config.yaml
vocab_size: 8192
norm: "layernorm"
init_std_qkv: 0.0292
warmup_steps: 369
final_lr_fraction: 0.05
z_loss: 1e-05
Each number is 200 + 40 x the weight over the matrix's rms, rounded and kept within 0 to 999. Layers, rows and columns count from 0.

# layer 8 attention key, 256x224, rms 0.0836, rows 245-255, columns 0-111
215,88,82,201,166,155,193,189,191,185,252,132,185,188,250,216,153,258,156,242,215,140,121,301,317,202,229,149,178,265,97,192,159,127,228,195,270,194,296,201,126,144,159,180,185,210,207,248,262,232,213,197,200,177,182,192,329,203,154,215,230,191,221,183,198,186,180,163,194,169,204,148,219,287,260,270,205,170,220,183,218,170,161,192,229,212,191,239,124,140,171,245,208,171,231,254,145,258,215,236,217,220,218,149,156,165,244,331,220,185,241,175
238,220,192,184,262,146,251,87,150,262,250,187,313,202,194,220,196,187,177,191,238,122,284,202,114,215,173,189,88,123,211,165,231,164,259,258,89,234,150,245,216,216,209,232,138,166,105,246,164,211,295,225,227,217,196,140,212,258,202,145,163,201,153,245,128,166,203,227,117,163,222,286,136,233,205,238,195,142,162,199,175,256,259,244,215,145,230,235,175,274,216,181,211,275,63,202,210,237,203,192,154,214,186,173,186,224,153,135,162,228,197,239
136,134,187,216,335,215,189,176,269,247,262,223,234,301,252,284,176,121,191,245,142,214,193,201,207,209,121,282,199,153,87,188,259,163,207,150,237,179,209,226,151,186,249,196,187,133,128,185,284,195,161,104,201,184,171,142,258,157,229,153,188,189,128,232,121,158,251,195,303,213,163,174,259,205,185,140,138,245,203,198,251,173,274,147,243,163,197,246,183,283,224,283,93,278,218,232,196,249,89,236,270,166,199,173,235,181,212,199,176,203,203,201
235,271,75,209,190,159,265,70,180,196,180,242,299,201,226,258,231,231,178,193,228,124,168,172,149,184,230,189,166,153,134,183,186,343,210,228,146,210,167,199,224,182,257,274,136,151,88,119,161,137,303,268,297,250,173,145,233,247,274,178,188,210,181,145,209,185,188,153,194,141,228,231,246,181,203,169,134,195,170,233,129,237,250,131,229,169,247,121,199,243,245,185,219,218,122,169,253,217,247,195,237,150,252,153,162,247,113,216,226,196,95,252
104,195,152,232,216,168,247,137,275,272,172,194,208,212,173,311,169,225,144,208,194,129,184,153,231,160,199,295,126,178,192,174,241,140,175,190,191,158,238,178,225,226,297,201,168,201,194,235,186,275,175,161,189,189,175,134,225,152,210,216,263,175,172,208,196,183,185,232,327,235,179,248,281,212,140,209,266,150,191,200,368,203,162,242,168,170,192,140,146,208,233,255,160,257,271,193,167,268,175,287,240,200,173,167,320,204,186,279,234,137,207,252
325,255,146,240,163,123,198,228,155,228,184,225,227,133,177,133,203,264,204,104,275,189,257,141,225,185,242,326,170,233,234,226,196,184,152,135,152,223,174,149,267,227,193,202,126,192,238,179,200,199,188,272,182,273,143,243,202,218,190,149,184,258,108,160,93,203,233,210,235,180,257,287,222,204,118,133,203,177,242,196,61,219,258,197,198,166,187,158,176,159,198,88,220,212,131,204,244,186,169,170,168,165,235,141,242,264,280,182,251,219,124,213
254,161,297,233,221,180,185,313,254,232,250,102,242,165,159,152,225,258,205,134,282,153,175,232,273,223,196,157,342,144,275,124,244,175,209,193,179,115,176,101,172,223,169,239,160,172,175,154,258,214,224,237,313,156,231,189,176,95,150,159,197,173,239,138,226,232,107,154,249,220,184,183,216,245,192,211,191,275,215,182,172,131,286,161,162,175,156,197,204,169,320,162,75,182,201,222,214,227,135,183,120,198,151,206,119,180,183,216,197,229,255,159
80,167,226,235,295,217,150,191,237,231,210,225,235,215,187,187,196,119,95,184,176,267,144,203,207,206,148,208,200,239,244,111,218,227,245,138,199,213,163,177,220,187,212,189,162,137,159,198,187,210,209,257,193,205,93,213,119,221,199,235,277,144,144,253,141,222,163,142,258,217,159,170,173,188,208,239,178,208,148,202,237,191,192,271,306,229,217,176,168,245,218,210,227,328,274,203,223,191,182,223,254,248,145,234,260,245,134,109,178,174,200,178
124,115,186,226,177,153,236,248,282,91,158,220,205,229,235,144,231,134,225,205,126,250,215,177,150,198,236,218,216,183,294,238,171,252,251,154,182,208,187,208,177,174,273,156,293,195,294,199,199,187,182,117,121,219,175,247,270,226,198,292,166,263,193,182,184,177,275,153,173,250,169,109,191,234,238,200,142,252,175,206,302,206,63,191,210,219,207,273,191,178,141,228,127,171,270,286,158,182,281,203,220,151,212,227,193,192,173,152,78,124,226,186
194,237,197,260,193,191,136,211,190,208,235,114,214,166,187,183,214,112,281,233,195,230,179,272,249,140,249,267,214,258,69,177,201,135,240,145,265,150,257,219,192,174,173,149,200,120,205,199,258,167,250,223,138,266,183,186,207,219,191,222,235,195,168,162,280,169,241,175,282,266,232,209,236,174,287,245,236,203,223,219,273,152,201,137,132,200,204,237,237,138,245,182,184,125,170,210,145,206,240,176,173,139,256,163,202,205,172,152,259,228,162,198
190,158,173,184,166,230,183,273,212,85,204,290,161,187,201,273,211,211,197,249,205,248,170,250,178,241,184,151,228,321,116,222,235,146,177,169,128,177,253,207,198,149,199,186,302,233,175,233,175,199,211,159,181,168,246,216,251,194,223,179,262,188,260,209,257,203,249,242,221,302,195,152,157,152,234,266,185,150,176,170,258,184,136,213,247,250,256,131,218,184,86,237,248,256,244,183,171,157,270,203,155,203,212,220,251,217,215,207,222,153,204,159